config.toml
final_lr_fraction = 0.1
train_tokens = 152100000
dataset = "wikipedia_en"
Each number is 200 + 40 x the weight over its row's rms, rounded and kept within 0 to 999. Layers, rows and columns count from 0. The size before them is the row's rms in percent of the matrix's.

# q: layer 4 attention query, 64x64, rms 0.152, rows 0-31, columns 0-63
# k: layer 4 attention key, 64x64, rms 0.155, rows 0-31, columns 0-63
# v: layer 4 attention value, 64x64, rms 0.129, rows 0-20, columns 0-63
# o: layer 4 attention output (transposed), 64x64, rms 0.103, rows 0-19, columns 0-63
q0,076,157,150,153,183,162,211,250,236,180,210,210,166,217,198,148,188,149,172,223,225,172,186,231,137,119,180,176,156,250,227,144,182,195,152,149,174,239,159,218,308,139,154,226,260,144,245,193,225,230,154,150,216,202,188,184,114,163,187,180,248,217,149,173,185
k0,080,153,189,254,207,209,243,136,208,202,226,189,268,256,266,213,223,250,224,251,209,169,206,193,134,177,171,212,181,235,254,227,198,222,217,170,217,149,290,198,271,224,186,190,223,277,260,262,168,137,210,236,158,206,138,246,166,161,203,185,236,243,267,240,173
q1,072,195,228,225,181,218,135,230,206,190,159,242,255,169,224,216,124,238,233,190,216,217,233,196,172,126,236,248,188,203,191,207,185,136,224,198,161,228,153,261,155,241,248,122,157,173,240,240,186,175,167,219,165,178,241,149,166,238,125,294,275,233,252,203,171
k1,070,221,186,102,145,153,219,227,170,195,196,158,183,215,165,148,230,232,200,162,124,274,228,252,236,257,213,186,184,190,203,96,242,232,205,186,184,236,190,156,232,206,215,250,183,142,163,148,215,256,267,176,294,193,216,192,217,175,212,186,198,167,120,194,202
q2,076,188,215,250,201,170,154,232,182,184,175,189,252,195,157,225,162,278,217,189,166,182,229,159,224,215,161,184,213,199,266,221,229,118,266,234,157,147,200,237,157,254,283,166,190,273,230,191,178,233,194,213,168,190,260,204,272,196,123,177,242,249,151,266,245
k2,083,225,301,262,188,225,138,221,195,212,154,197,159,229,243,199,209,225,204,242,238,206,160,245,182,172,178,189,176,122,172,216,202,231,200,229,224,220,133,173,168,239,242,97,189,194,252,146,200,180,173,254,234,229,164,145,190,152,216,271,134,212,238,136,153
q3,091,228,230,239,242,238,273,112,211,169,215,224,222,236,148,158,170,212,182,224,196,127,151,195,187,239,164,213,202,214,217,226,182,91,235,229,212,180,230,179,214,219,193,144,214,200,122,184,219,245,202,195,200,187,241,167,264,179,141,98,282,240,215,168,168
k3,070,212,179,134,203,194,219,296,210,157,128,149,141,231,282,197,179,137,177,175,199,271,236,232,232,175,205,243,155,146,194,161,123,194,208,169,188,278,188,128,202,182,189,243,173,207,141,198,164,198,206,207,182,194,274,137,189,212,183,233,151,253,198,193,176
q4,096,171,172,193,138,204,156,236,192,178,172,235,176,198,183,116,146,196,246,270,183,216,220,216,179,144,149,218,222,173,213,247,221,221,221,186,156,170,117,286,257,206,164,181,193,196,235,257,197,125,137,144,158,225,226,198,205,228,179,243,259,300,183,215,171
k4,094,177,243,254,232,199,130,163,232,139,180,214,170,208,159,245,263,247,205,134,212,193,201,150,172,162,196,161,215,194,185,231,227,136,210,211,192,204,206,230,255,180,213,156,139,156,246,252,238,159,273,135,230,131,157,132,239,202,204,251,129,170,243,221,154
q5,108,199,282,200,346,171,173,184,239,210,218,295,205,213,77,185,237,224,224,191,138,232,256,212,207,182,245,238,169,212,214,170,200,221,226,245,203,169,169,190,226,248,157,213,203,197,162,193,205,232,194,170,233,205,169,256,169,169,168,213,169,190,144,193,144
k5,092,211,195,218,158,127,174,171,218,153,234,195,199,172,120,186,196,191,150,182,243,253,227,276,227,235,225,199,138,137,175,226,221,138,173,172,218,250,227,192,156,221,244,192,217,189,194,298,187,199,273,174,218,175,118,177,198,101,140,245,177,165,196,174,202
q6,081,222,159,156,192,101,285,187,191,229,245,151,181,250,190,177,246,204,159,178,198,220,169,222,240,279,262,224,183,214,164,145,220,202,152,163,242,297,173,191,216,196,247,191,235,210,175,168,268,194,224,201,197,226,185,193,254,156,176,117,227,184,156,229,269
k6,106,210,156,249,261,167,208,114,198,277,204,196,222,188,219,243,211,242,220,240,176,196,247,230,126,190,214,219,126,193,166,204,164,248,224,160,264,220,157,206,183,213,156,171,235,240,202,173,259,196,195,117,151,170,152,229,212,87,176,144,176,190,157,241,196
q7,106,155,204,172,185,165,226,149,285,116,217,182,164,214,173,264,188,164,200,222,180,257,196,224,224,157,177,147,241,218,119,243,183,149,196,193,233,228,176,231,271,214,109,140,183,239,177,204,166,158,191,175,275,129,247,166,263,171,199,218,244,203,220,175,196
k7,108,155,215,149,166,212,283,169,207,262,220,207,233,216,207,227,224,214,237,247,202,217,281,212,198,251,248,154,208,201,248,247,87,178,200,182,249,217,240,238,164,188,212,246,170,263,229,168,202,257,125,214,233,183,212,243,210,172,183,166,256,110,206,145,218
q8,095,270,222,182,223,134,212,170,154,276,249,185,173,283,217,223,254,223,170,201,122,147,194,201,196,244,245,244,280,220,206,87,146,214,188,241,210,195,213,196,186,188,288,218,187,246,181,242,185,235,252,200,202,178,214,255,214,159,245,212,195,151,214,216,221
k8,117,237,218,178,186,122,292,202,199,204,239,133,157,233,140,180,236,154,175,296,276,142,261,238,130,260,213,191,213,181,175,217,109,158,175,179,240,169,222,170,227,223,204,175,214,218,160,193,222,235,136,188,205,177,141,209,197,175,223,151,182,169,188,203,217
q9,095,225,212,240,238,196,190,121,243,263,241,239,202,199,178,188,247,188,182,148,232,213,221,240,135,229,192,180,281,327,245,189,188,131,140,155,216,202,223,238,202,148,184,166,211,221,196,226,221,215,167,219,229,166,200,235,163,120,202,255,182,236,215,148,268
k9,098,240,215,287,187,176,217,153,193,196,208,239,183,137,203,264,228,230,193,244,179,166,185,146,209,97,239,189,178,164,185,230,160,190,205,112,223,224,227,220,261,168,207,109,218,112,257,194,275,218,199,232,123,218,195,187,232,199,204,218,226,244,193,225,156
q10,105,214,187,194,240,240,115,218,195,192,168,147,167,198,233,242,202,237,202,74,151,185,272,212,194,171,113,167,214,197,201,234,195,196,228,229,174,212,216,268,173,202,206,113,214,235,216,188,204,229,212,231,200,141,228,190,193,272,163,293,231,205,244,270,215
k10,100,164,175,154,212,118,236,181,226,219,193,195,166,249,216,216,172,147,230,177,168,184,272,158,179,188,185,187,228,242,200,174,149,252,246,199,133,206,208,188,182,263,213,216,229,223,135,242,196,274,99,206,155,179,181,212,228,216,209,147,268,176,89,160,234
q11,102,167,231,125,186,130,171,181,206,263,208,205,176,202,258,213,147,133,264,175,244,206,200,253,227,248,187,217,213,233,201,277,133,199,204,235,204,217,190,152,181,223,164,145,241,212,150,189,140,190,180,216,181,190,196,166,157,169,197,214,181,239,252,55,198
k11,099,205,252,104,242,244,237,115,197,167,227,221,217,209,189,114,240,289,132,210,128,217,162,160,183,170,144,120,169,261,175,199,172,241,202,241,168,182,257,196,233,219,213,173,248,229,199,157,211,171,191,165,207,247,136,249,216,179,215,181,207,182,199,220,187
q12,106,219,238,257,193,131,215,198,252,213,192,147,206,229,206,197,198,179,159,292,280,149,249,246,170,200,234,216,244,249,194,199,213,181,209,205,204,205,239,120,215,129,179,148,270,165,269,250,228,219,183,199,197,155,239,214,301,251,236,242,200,175,201,247,171
k12,108,134,244,221,236,116,210,217,134,219,175,182,182,168,272,173,208,218,188,211,250,207,188,178,225,129,171,220,224,196,201,193,226,160,197,235,201,254,205,149,159,86,224,242,269,146,189,220,235,210,188,265,214,224,219,243,238,271,243,217,186,196,156,246,282
q13,091,141,275,176,206,222,196,201,178,209,236,209,153,159,220,204,240,230,235,183,205,168,177,224,177,165,200,224,200,205,95,100,152,186,179,243,198,242,216,257,205,165,160,150,198,247,188,281,262,260,210,206,238,184,146,179,165,166,181,114,159,260,251,165,210
k13,097,177,284,151,172,267,204,205,184,190,184,214,147,119,216,211,206,183,179,232,206,240,229,214,174,174,214,175,170,141,217,206,260,237,197,180,151,163,201,237,212,203,192,201,159,224,262,295,234,130,174,205,156,200,78,175,262,197,209,156,159,273,169,236,211
q14,100,199,130,143,147,215,207,240,197,197,230,153,249,184,210,146,174,279,227,222,170,176,183,218,219,156,240,116,219,247,231,244,233,209,151,139,246,186,186,176,198,154,174,158,193,219,243,239,266,195,204,137,121,223,171,179,135,148,114,180,180,227,166,169,172
k14,099,165,172,199,211,206,254,175,267,171,199,179,206,216,260,185,192,169,141,188,253,187,195,151,214,265,257,188,238,104,245,250,160,201,268,181,206,173,188,184,197,99,226,192,188,233,199,156,194,177,250,177,192,245,223,229,295,137,205,218,234,246,230,138,140
q15,103,230,232,186,121,211,182,146,236,259,206,253,185,264,253,217,207,229,265,163,271,186,180,213,181,179,169,230,142,156,258,167,243,221,284,209,213,171,213,234,131,173,191,171,211,223,255,126,246,215,233,232,221,148,188,184,181,273,249,149,181,233,155,198,238
k15,100,134,152,213,209,245,279,198,167,198,164,258,159,132,221,249,149,187,202,157,245,189,159,208,234,242,136,191,158,259,180,149,197,266,245,160,141,222,176,273,155,226,156,202,205,183,109,208,130,205,202,181,190,201,174,229,134,215,247,249,208,217,178,216,209
q16,087,136,209,157,211,216,132,202,86,209,169,243,283,199,189,217,177,274,246,207,195,189,216,228,204,213,144,184,230,217,214,207,155,164,208,183,156,207,306,221,148,216,207,253,144,155,163,173,240,164,147,233,184,272,224,237,209,240,192,145,227,176,218,146,194
k16,068,231,198,215,232,215,251,226,290,142,163,161,191,202,168,233,193,125,210,221,170,271,209,207,199,133,203,187,224,166,191,206,191,178,196,161,257,278,168,145,215,186,162,204,185,221,198,190,180,326,156,228,231,132,241,181,236,282,202,193,194,177,142,254,238
q17,087,234,224,222,210,186,223,205,267,231,184,204,163,167,210,130,143,150,185,235,197,179,187,184,148,112,230,210,155,219,249,255,212,161,197,180,158,262,122,264,244,164,146,228,280,202,248,200,163,171,166,241,175,180,163,179,167,224,164,314,207,208,208,174,222
k17,077,132,241,252,213,140,230,138,226,160,248,153,219,229,181,270,265,234,223,154,162,226,221,181,194,196,187,172,240,265,217,175,228,174,202,212,125,196,244,228,255,139,194,191,181,243,269,246,208,205,254,248,179,147,142,222,156,214,211,124,182,133,209,238,182
q18,096,252,151,192,207,84,176,167,315,170,208,184,166,215,175,213,127,152,161,198,127,221,177,165,147,200,214,247,199,203,194,197,238,213,213,161,225,206,176,171,208,187,189,229,176,269,198,261,188,182,258,160,222,162,230,186,212,222,292,235,177,166,144,215,262
k18,080,130,188,216,219,205,201,163,156,166,208,132,200,194,183,200,268,336,265,234,219,185,145,249,197,163,184,218,229,207,217,213,245,243,169,277,242,220,228,230,227,227,189,116,255,174,216,222,178,157,254,147,202,216,165,214,206,156,192,199,188,169,281,240,171
q19,094,145,206,207,178,158,217,189,168,248,218,172,264,133,199,202,185,258,217,131,167,142,117,173,208,228,269,99,200,183,153,183,182,175,167,213,200,263,154,205,176,251,190,180,221,247,181,161,192,180,185,250,203,250,202,252,302,189,155,178,253,156,196,178,228
k19,092,198,259,185,152,189,211,128,247,271,228,201,251,185,165,197,149,233,183,202,141,195,259,234,186,222,250,246,193,209,229,206,197,161,214,190,146,149,231,238,213,191,102,230,139,189,257,178,183,249,148,218,192,145,200,213,123,166,159,233,185,278,155,175,133
q20,090,216,252,219,225,200,230,112,247,218,148,219,186,200,217,121,142,166,208,149,173,203,167,184,214,155,206,261,235,291,146,260,167,140,182,214,189,227,247,238,226,218,123,235,231,166,181,178,199,214,218,275,186,169,232,192,132,206,213,257,232,209,255,143,160
k20,081,187,217,189,194,244,236,104,207,243,230,240,218,192,259,107,190,218,198,227,189,160,204,232,282,224,221,204,161,181,236,243,171,225,163,180,182,190,178,171,190,171,225,172,221,177,246,202,243,226,79,255,158,224,156,302,187,281,182,210,231,193,156,189,199
q21,100,207,157,205,240,195,220,203,296,216,231,166,216,232,166,245,233,170,175,160,194,175,222,192,124,136,202,194,280,199,151,144,208,169,230,170,218,214,264,149,201,314,211,163,250,195,242,238,232,223,184,189,225,174,213,219,200,220,232,315,172,203,195,258,244
k21,108,171,182,162,228,249,226,192,161,158,252,168,198,190,166,192,205,217,269,140,104,177,237,120,232,174,218,279,202,246,155,202,134,201,182,177,230,217,164,205,248,142,230,236,181,238,203,234,220,273,155,184,258,228,147,240,190,148,205,168,189,156,182,172,118
q22,121,180,239,230,181,276,185,204,213,190,274,207,199,205,167,142,232,220,255,144,273,217,202,176,271,195,245,215,220,183,279,220,150,208,141,236,261,215,186,154,117,173,212,171,240,212,206,193,199,150,183,239,228,213,90,234,145,170,238,246,166,214,232,211,153
k22,108,234,224,199,203,225,245,195,200,180,158,204,185,65,232,187,188,225,177,179,200,123,193,168,195,86,218,238,147,187,170,157,277,254,234,163,219,174,114,259,212,194,162,232,232,220,172,183,204,145,185,152,145,210,167,214,202,192,171,260,187,234,243,202,229
q23,119,235,250,191,223,249,217,130,196,316,219,137,279,219,223,209,204,205,196,159,226,166,196,201,204,157,247,165,184,206,233,142,163,209,178,211,208,247,225,159,95,119,213,227,159,227,176,199,192,224,271,211,167,191,147,215,205,220,159,192,125,170,208,137,229
k23,115,174,151,150,204,225,199,112,124,236,198,219,211,179,206,209,159,174,136,161,231,193,237,162,211,192,231,264,203,169,193,279,97,175,181,205,221,237,131,169,147,277,170,220,223,168,173,211,182,244,184,248,212,146,198,227,249,197,199,155,255,128,234,173,236
q24,100,219,206,205,177,191,217,228,192,221,159,121,130,129,178,285,259,184,174,189,199,116,208,214,169,223,272,243,140,233,233,135,106,205,279,185,227,202,263,137,163,226,164,191,193,207,190,163,180,240,217,163,208,223,225,173,217,209,182,152,254,146,185,202,206
k24,097,175,240,193,183,186,186,240,182,219,155,181,253,223,182,256,296,200,217,198,270,121,212,205,210,207,148,170,238,261,259,233,148,121,154,207,271,242,201,236,155,224,217,210,226,211,236,248,144,247,132,172,242,285,179,197,195,153,187,159,212,161,223,179,216
q25,095,182,219,203,245,133,200,214,247,187,166,224,203,237,122,185,200,179,165,139,100,205,257,160,211,193,169,192,220,153,143,154,227,170,209,222,207,211,124,178,228,224,158,251,224,275,244,156,214,175,310,162,167,170,193,210,220,138,153,194,244,201,256,206,164
k25,111,175,207,247,176,176,134,195,185,173,130,195,188,187,131,279,143,216,170,192,227,199,186,194,223,194,137,186,184,176,239,240,284,182,181,209,217,232,145,250,193,242,146,155,259,187,265,159,192,225,272,166,163,239,139,174,194,253,236,142,183,276,173,199,255
q26,113,282,233,178,280,243,260,181,260,190,154,239,129,187,255,214,181,163,253,151,179,188,240,257,225,201,264,227,190,155,113,242,167,210,173,200,199,153,171,203,186,202,135,215,165,184,216,143,244,206,182,204,165,168,264,156,178,267,216,171,227,167,197,156,160
k26,115,170,198,182,257,234,198,187,169,230,180,231,229,275,200,219,200,209,216,184,164,177,251,197,164,247,184,145,234,300,208,299,200,271,218,299,197,187,240,222,215,164,183,183,206,200,213,245,204,282,137,206,204,197,239,221,185,275,252,178,183,263,275,214,206
q27,104,140,179,174,250,212,199,227,141,207,187,171,178,217,208,223,137,154,274,213,221,223,277,217,241,243,230,184,214,90,244,198,268,218,186,244,186,141,250,259,215,174,180,247,237,172,112,205,186,202,136,175,206,159,201,258,194,139,172,175,170,176,239,242,222
k27,104,219,184,238,176,240,203,230,183,217,155,66,179,125,186,230,207,269,167,168,176,179,174,134,158,234,247,261,221,241,192,249,240,155,135,240,204,160,266,246,218,227,202,255,182,159,126,197,181,171,199,170,134,226,209,187,196,203,209,197,204,195,206,244,133
q28,112,266,186,178,172,189,200,228,134,172,221,220,196,150,197,195,206,131,175,195,244,244,217,193,164,145,218,187,180,100,205,263,169,193,175,131,302,225,267,217,233,193,244,249,173,228,269,219,152,185,204,174,161,242,217,186,227,181,197,158,177,214,267,271,261
k28,112,211,176,261,261,132,176,283,192,194,225,203,208,165,279,132,168,226,174,203,188,238,206,213,193,210,183,192,189,116,172,223,262,218,165,192,238,212,251,245,187,235,233,238,272,179,207,254,186,162,158,186,212,230,232,184,173,193,193,233,158,205,258,80,134
q29,105,149,172,141,229,112,219,198,159,196,120,195,172,167,203,163,201,211,208,262,172,204,206,181,215,147,188,200,190,240,240,242,233,267,222,221,171,221,202,244,156,215,238,206,185,200,106,247,235,173,167,214,189,226,232,167,247,316,231,128,216,186,232,201,286
k29,097,155,160,190,171,197,240,288,230,207,312,151,235,172,118,209,174,182,237,230,219,223,200,242,193,196,174,211,215,241,186,115,226,205,157,261,143,190,279,187,139,185,276,171,219,224,197,214,190,211,244,204,168,187,237,161,260,228,228,149,194,184,258,158,175
q30,108,186,265,236,140,195,260,182,222,250,164,259,177,125,167,238,140,196,194,164,199,182,234,175,194,84,245,177,184,239,193,113,170,209,202,224,277,190,205,231,159,204,251,194,220,157,252,174,159,238,176,238,163,215,212,245,178,204,135,181,239,214,163,156,254
k30,100,172,202,179,127,236,200,175,173,220,235,174,164,183,168,181,180,173,193,232,274,275,185,259,206,177,213,184,153,187,210,219,152,239,215,286,167,258,206,224,230,243,115,226,160,270,194,172,209,265,153,197,167,309,252,211,194,199,200,221,163,260,162,170,147
q31,096,182,173,162,236,192,217,221,234,168,195,152,187,112,264,133,156,197,219,163,217,184,142,222,218,154,215,275,157,212,245,210,203,189,215,159,174,230,230,217,104,221,189,137,141,190,213,237,113,229,247,230,109,195,194,248,232,261,171,233,209,166,199,189,250
k31,108,207,164,141,158,190,241,204,194,171,222,228,152,193,272,202,186,267,283,188,254,204,189,195,181,191,176,201,253,195,199,217,301,213,175,217,129,241,197,203,224,153,182,182,266,302,295,195,158,206,183,190,184,213,199,195,160,211,224,170,278,143,200,147,156
v0,106,215,155,197,236,211,157,157,244,193,160,203,255,201,179,231,170,185,193,219,154,219,176,191,191,212,151,235,201,243,150,199,192,147,222,196,247,176,216,287,175,324,216,183,249,203,197,106,113,150,218,144,269,174,196,191,251,264,191,188,244,184,202,250,159
o0,103,192,241,208,205,180,230,227,206,144,203,217,255,165,187,144,210,237,253,78,200,223,221,246,261,237,222,132,183,246,157,280,190,164,150,189,205,172,188,238,236,146,179,128,192,249,157,163,168,159,240,120,193,231,186,231,160,255,167,178,177,176,230,235,181
v1,098,232,265,215,216,171,247,172,247,150,232,198,184,151,174,228,260,189,207,205,216,152,163,142,227,270,215,198,215,278,269,202,217,220,154,200,236,256,227,111,207,251,201,96,178,192,164,249,192,186,282,237,161,125,226,201,205,219,173,217,177,205,175,248,175
o1,096,266,195,193,221,243,157,244,201,238,148,233,281,197,112,200,198,192,264,247,178,187,194,181,166,136,224,280,257,155,233,159,185,139,146,174,211,117,181,262,239,201,237,192,191,224,156,190,147,224,197,195,150,154,179,258,158,229,208,153,221,226,171,216,171
v2,101,184,317,193,117,168,232,188,229,222,210,225,170,228,242,197,270,252,209,245,188,224,172,209,196,188,181,293,269,246,163,214,224,159,209,232,169,131,245,211,223,184,257,214,180,217,193,191,245,130,155,204,200,162,234,254,227,241,261,274,195,211,220,191,155
o2,103,195,216,166,182,254,190,269,157,254,205,280,180,229,231,119,188,209,221,274,225,179,148,168,204,264,188,140,248,202,228,238,143,200,217,199,238,174,218,164,233,148,176,130,219,217,219,237,266,239,211,199,226,280,171,142,228,199,220,107,216,213,199,205,257
v3,095,176,241,237,248,223,182,179,182,253,205,177,168,261,181,176,222,237,202,172,216,116,245,259,160,221,207,241,238,231,221,297,213,231,245,140,185,209,175,179,209,180,179,235,249,128,169,257,279,222,279,158,173,178,139,274,189,177,197,179,166,192,248,234,160
o3,107,199,241,180,194,276,184,192,130,261,241,221,292,187,222,219,155,160,224,221,231,237,224,190,191,226,164,198,154,207,226,81,202,189,195,185,224,178,181,227,146,205,218,195,230,235,259,207,162,233,176,220,195,160,223,166,256,251,185,286,247,296,145,231,185
v4,101,180,241,145,91,216,134,228,218,163,161,154,126,181,144,208,184,153,204,199,187,148,179,194,185,185,246,308,156,178,175,207,216,179,218,172,167,201,196,203,174,219,203,274,194,165,139,233,190,215,213,177,194,248,160,96,250,211,262,224,214,219,202,149,231
o4,098,246,224,242,267,241,204,223,185,190,190,196,164,115,188,219,155,201,185,222,224,163,129,231,292,164,98,202,199,223,149,227,219,159,182,211,247,279,110,144,188,226,233,142,242,149,176,200,272,233,232,233,219,151,199,194,209,224,176,222,192,203,213,166,182
v5,105,209,210,225,244,178,173,275,196,166,225,236,234,226,253,188,203,123,236,235,195,199,127,220,187,158,216,208,148,269,232,134,208,185,157,241,250,255,206,147,211,210,167,206,182,291,171,320,201,210,203,209,216,150,206,142,134,197,147,229,200,143,208,182,192
o5,106,203,197,173,212,138,226,212,163,214,204,166,192,183,169,221,229,198,225,166,228,166,192,179,175,195,212,251,338,165,211,188,220,206,224,173,185,236,171,201,185,287,258,249,139,167,171,249,199,194,163,210,98,278,255,178,125,168,201,189,254,240,177,137,216
v6,112,180,137,195,197,227,161,154,80,165,182,154,230,214,209,304,185,222,174,165,233,174,218,290,187,220,252,206,166,197,206,170,200,209,187,258,227,235,165,145,262,185,249,184,220,255,209,195,195,177,177,194,182,241,209,219,142,285,211,193,147,262,263,186,194
o6,110,138,234,129,118,206,207,220,202,192,224,196,199,156,227,162,174,247,205,206,238,204,152,221,128,197,205,241,245,269,169,189,292,176,255,150,147,234,266,239,221,187,244,282,179,152,197,186,186,227,131,211,209,132,231,158,201,200,186,175,233,151,257,217,229
v7,094,175,237,151,187,205,187,200,181,195,220,169,175,222,156,114,271,176,90,200,195,246,197,314,219,212,260,200,191,222,208,240,225,237,140,269,283,196,196,162,171,193,184,177,177,270,228,158,169,249,234,175,242,170,150,184,246,208,162,177,192,179,246,214,214
o7,092,221,244,172,229,182,261,234,256,181,174,219,241,133,221,187,194,177,260,272,227,174,227,171,209,172,261,199,236,139,227,245,259,237,201,89,163,210,327,232,192,197,243,214,215,208,185,210,169,216,149,179,245,206,198,217,211,136,148,237,180,216,197,204,145
v8,090,226,195,164,272,140,208,226,186,191,101,210,134,166,199,129,119,208,183,159,180,197,238,192,161,142,219,213,131,165,81,212,176,226,168,177,168,243,204,118,212,170,225,194,160,218,239,240,163,192,204,154,182,186,149,157,232,172,199,188,204,186,201,252,169
o8,083,196,231,185,183,209,211,114,256,215,210,187,242,247,188,168,203,170,243,231,242,141,177,241,272,215,207,227,149,152,224,213,236,247,202,280,186,213,89,179,154,181,137,276,201,174,186,168,182,149,245,203,254,176,179,190,146,108,232,200,194,250,181,188,214
v9,100,185,189,189,248,124,258,250,184,186,155,213,272,299,205,241,186,196,108,261,193,181,218,181,232,239,232,233,193,191,189,187,245,210,272,166,232,222,233,189,186,116,254,240,234,191,168,191,177,253,219,241,224,202,258,131,208,264,176,231,200,181,133,206,207
o9,108,193,190,297,184,223,200,217,200,268,198,230,148,156,207,143,215,221,249,258,180,244,217,174,230,178,173,137,245,155,207,267,217,227,137,194,168,225,207,285,216,266,195,235,137,157,232,134,165,150,250,165,160,190,217,246,235,148,197,142,200,218,159,211,247
v10,093,186,137,159,243,209,251,163,233,244,166,192,196,269,146,211,160,129,208,138,201,211,134,186,216,222,199,172,205,199,239,174,166,170,220,205,257,130,199,262,225,204,185,205,137,180,170,187,175,209,228,143,171,250,102,267,145,191,161,156,212,294,185,196,183
o10,090,211,248,194,227,115,191,147,254,193,211,253,206,180,161,248,190,169,188,202,209,117,230,290,151,181,221,188,150,268,219,194,238,122,107,184,235,234,138,219,182,208,178,184,186,229,215,238,179,171,224,205,137,241,210,237,210,197,127,247,178,142,211,169,150
v11,105,251,255,196,186,127,187,190,157,223,193,223,237,245,206,178,279,228,246,219,214,187,227,186,176,193,160,216,220,197,173,239,220,196,155,233,179,172,296,203,79,248,205,193,249,166,203,226,138,171,179,225,159,190,185,194,160,159,156,270,208,133,295,165,204
o11,116,153,206,204,221,206,198,159,181,204,213,233,197,207,193,216,153,188,182,129,238,193,177,132,243,172,140,193,242,243,232,199,123,265,195,266,215,168,298,219,199,109,214,171,166,159,200,143,219,263,117,207,215,261,185,148,200,200,212,127,206,244,154,228,236
v12,089,205,239,211,176,230,239,116,146,237,126,178,198,136,158,156,230,177,231,207,227,183,235,156,187,191,197,104,199,183,124,188,166,227,211,237,270,178,244,177,186,171,155,293,173,243,170,208,187,168,171,249,223,168,249,247,217,237,217,217,239,189,237,228,286
o12,087,148,166,263,212,150,205,208,181,248,260,193,193,216,177,176,88,205,222,211,244,187,158,242,212,218,254,158,207,218,220,166,177,199,297,243,181,196,298,326,178,226,202,195,234,138,179,167,164,194,227,253,206,198,175,262,229,178,215,175,193,211,225,180,212
v13,100,238,209,243,230,238,158,190,136,225,224,234,258,221,161,231,181,148,160,185,132,254,167,167,188,222,185,239,234,167,231,167,234,287,105,186,182,260,218,196,226,200,196,223,157,210,142,216,221,179,223,269,105,176,236,250,235,197,229,162,212,219,176,281,231
o13,095,224,245,237,231,215,191,194,240,190,216,181,203,278,135,237,160,206,321,210,162,196,238,250,122,181,151,139,309,236,217,211,200,231,208,162,211,114,202,248,177,223,181,180,208,225,255,212,232,201,259,208,134,145,222,216,216,197,231,200,210,201,170,164,176
v14,107,201,207,128,255,224,204,158,198,215,218,168,212,266,208,180,194,183,175,180,122,225,141,124,167,177,221,193,209,288,225,256,177,247,260,269,240,196,192,230,255,200,207,192,173,179,237,194,262,320,203,240,255,188,195,132,154,179,209,214,210,260,218,193,193
o14,113,172,176,213,145,236,235,176,209,198,275,244,211,171,139,168,234,159,223,222,256,238,205,185,217,169,177,240,214,102,222,167,206,180,144,161,246,220,203,234,236,221,263,209,192,292,204,255,179,179,186,169,201,261,197,268,208,114,149,231,151,138,188,144,232
v15,098,213,235,226,203,171,234,173,144,160,250,267,185,180,181,197,182,211,216,269,314,197,243,199,111,240,168,222,174,171,161,230,245,151,161,228,121,256,196,231,116,196,188,174,241,225,182,177,202,228,169,164,190,179,187,261,172,170,256,265,226,259,207,223,218
o15,107,182,233,186,282,240,129,264,211,200,134,164,184,243,196,215,176,157,236,179,213,211,185,236,206,273,162,232,161,227,157,231,121,223,172,220,288,261,231,176,204,192,195,197,161,132,171,138,199,255,257,200,223,242,210,197,232,218,283,175,224,253,207,248,169
v16,101,159,187,207,190,171,258,197,203,185,223,159,214,168,195,198,247,226,182,203,248,251,169,309,234,144,227,230,207,142,201,196,176,191,193,233,191,222,251,254,232,222,163,259,137,221,107,157,283,238,178,162,115,137,222,146,214,167,172,219,244,215,224,242,168
o16,093,281,281,237,207,246,242,194,207,236,128,249,110,212,233,217,156,158,279,177,191,207,168,168,158,177,264,143,216,176,165,169,198,175,186,191,188,173,160,145,270,202,244,204,178,216,158,185,195,163,192,260,227,270,223,171,203,147,226,233,139,233,248,197,177
v17,092,234,148,170,186,123,209,227,233,202,179,176,222,143,241,188,226,251,206,217,195,207,162,230,213,176,200,251,215,244,156,168,239,200,153,115,273,235,319,191,208,113,214,263,211,109,234,208,195,162,218,263,181,222,215,160,195,213,246,166,198,200,202,239,153
o17,089,132,191,257,183,260,275,196,196,234,164,212,197,211,245,229,180,166,171,161,161,201,167,136,174,168,167,195,256,110,250,169,237,237,217,218,224,189,151,236,154,220,165,222,234,228,171,164,285,174,270,204,242,176,154,107,176,209,229,142,216,188,181,249,234
v18,092,130,211,148,182,247,192,234,198,182,210,240,180,276,245,237,217,227,148,208,254,191,180,138,203,132,200,164,228,244,169,197,180,213,197,188,136,219,184,280,242,224,203,186,162,215,208,162,214,190,225,255,250,269,132,165,290,244,114,160,209,184,212,245,250
o18,088,306,154,153,230,179,200,205,165,192,228,193,170,207,185,132,247,254,210,200,140,232,231,185,207,157,150,175,182,207,233,224,264,200,240,270,251,173,199,243,223,228,178,140,159,225,180,213,169,241,186,227,257,199,234,150,266,133,117,248,140,188,256,195,199
v19,096,215,236,265,186,186,237,158,249,160,166,223,226,254,192,215,199,284,224,180,146,121,268,222,195,208,196,228,223,224,248,218,178,249,190,225,146,214,210,244,178,180,169,201,176,143,193,169,131,185,183,212,162,185,245,206,199,185,68,176,151,263,231,258,143
o19,094,247,239,234,173,213,208,155,181,240,146,202,234,224,227,191,187,258,204,200,163,237,121,203,182,153,227,159,155,265,298,151,127,128,186,196,251,168,212,165,177,157,230,182,202,207,220,122,181,207,157,176,209,153,251,213,173,163,168,227,232,188,217,285,272
v20,094,225,185,210,177,171,132,116,161,234,227,147,235,159,218,183,228,166,169,155,201,165,220,165,256,223,165,193,167,157,191,203,290,198,271,253,155,245,230,177,238,188,152,266,177,184,173,217,191,253,128,215,243,169,127,194,219,140,242,179,251,202,205,203,120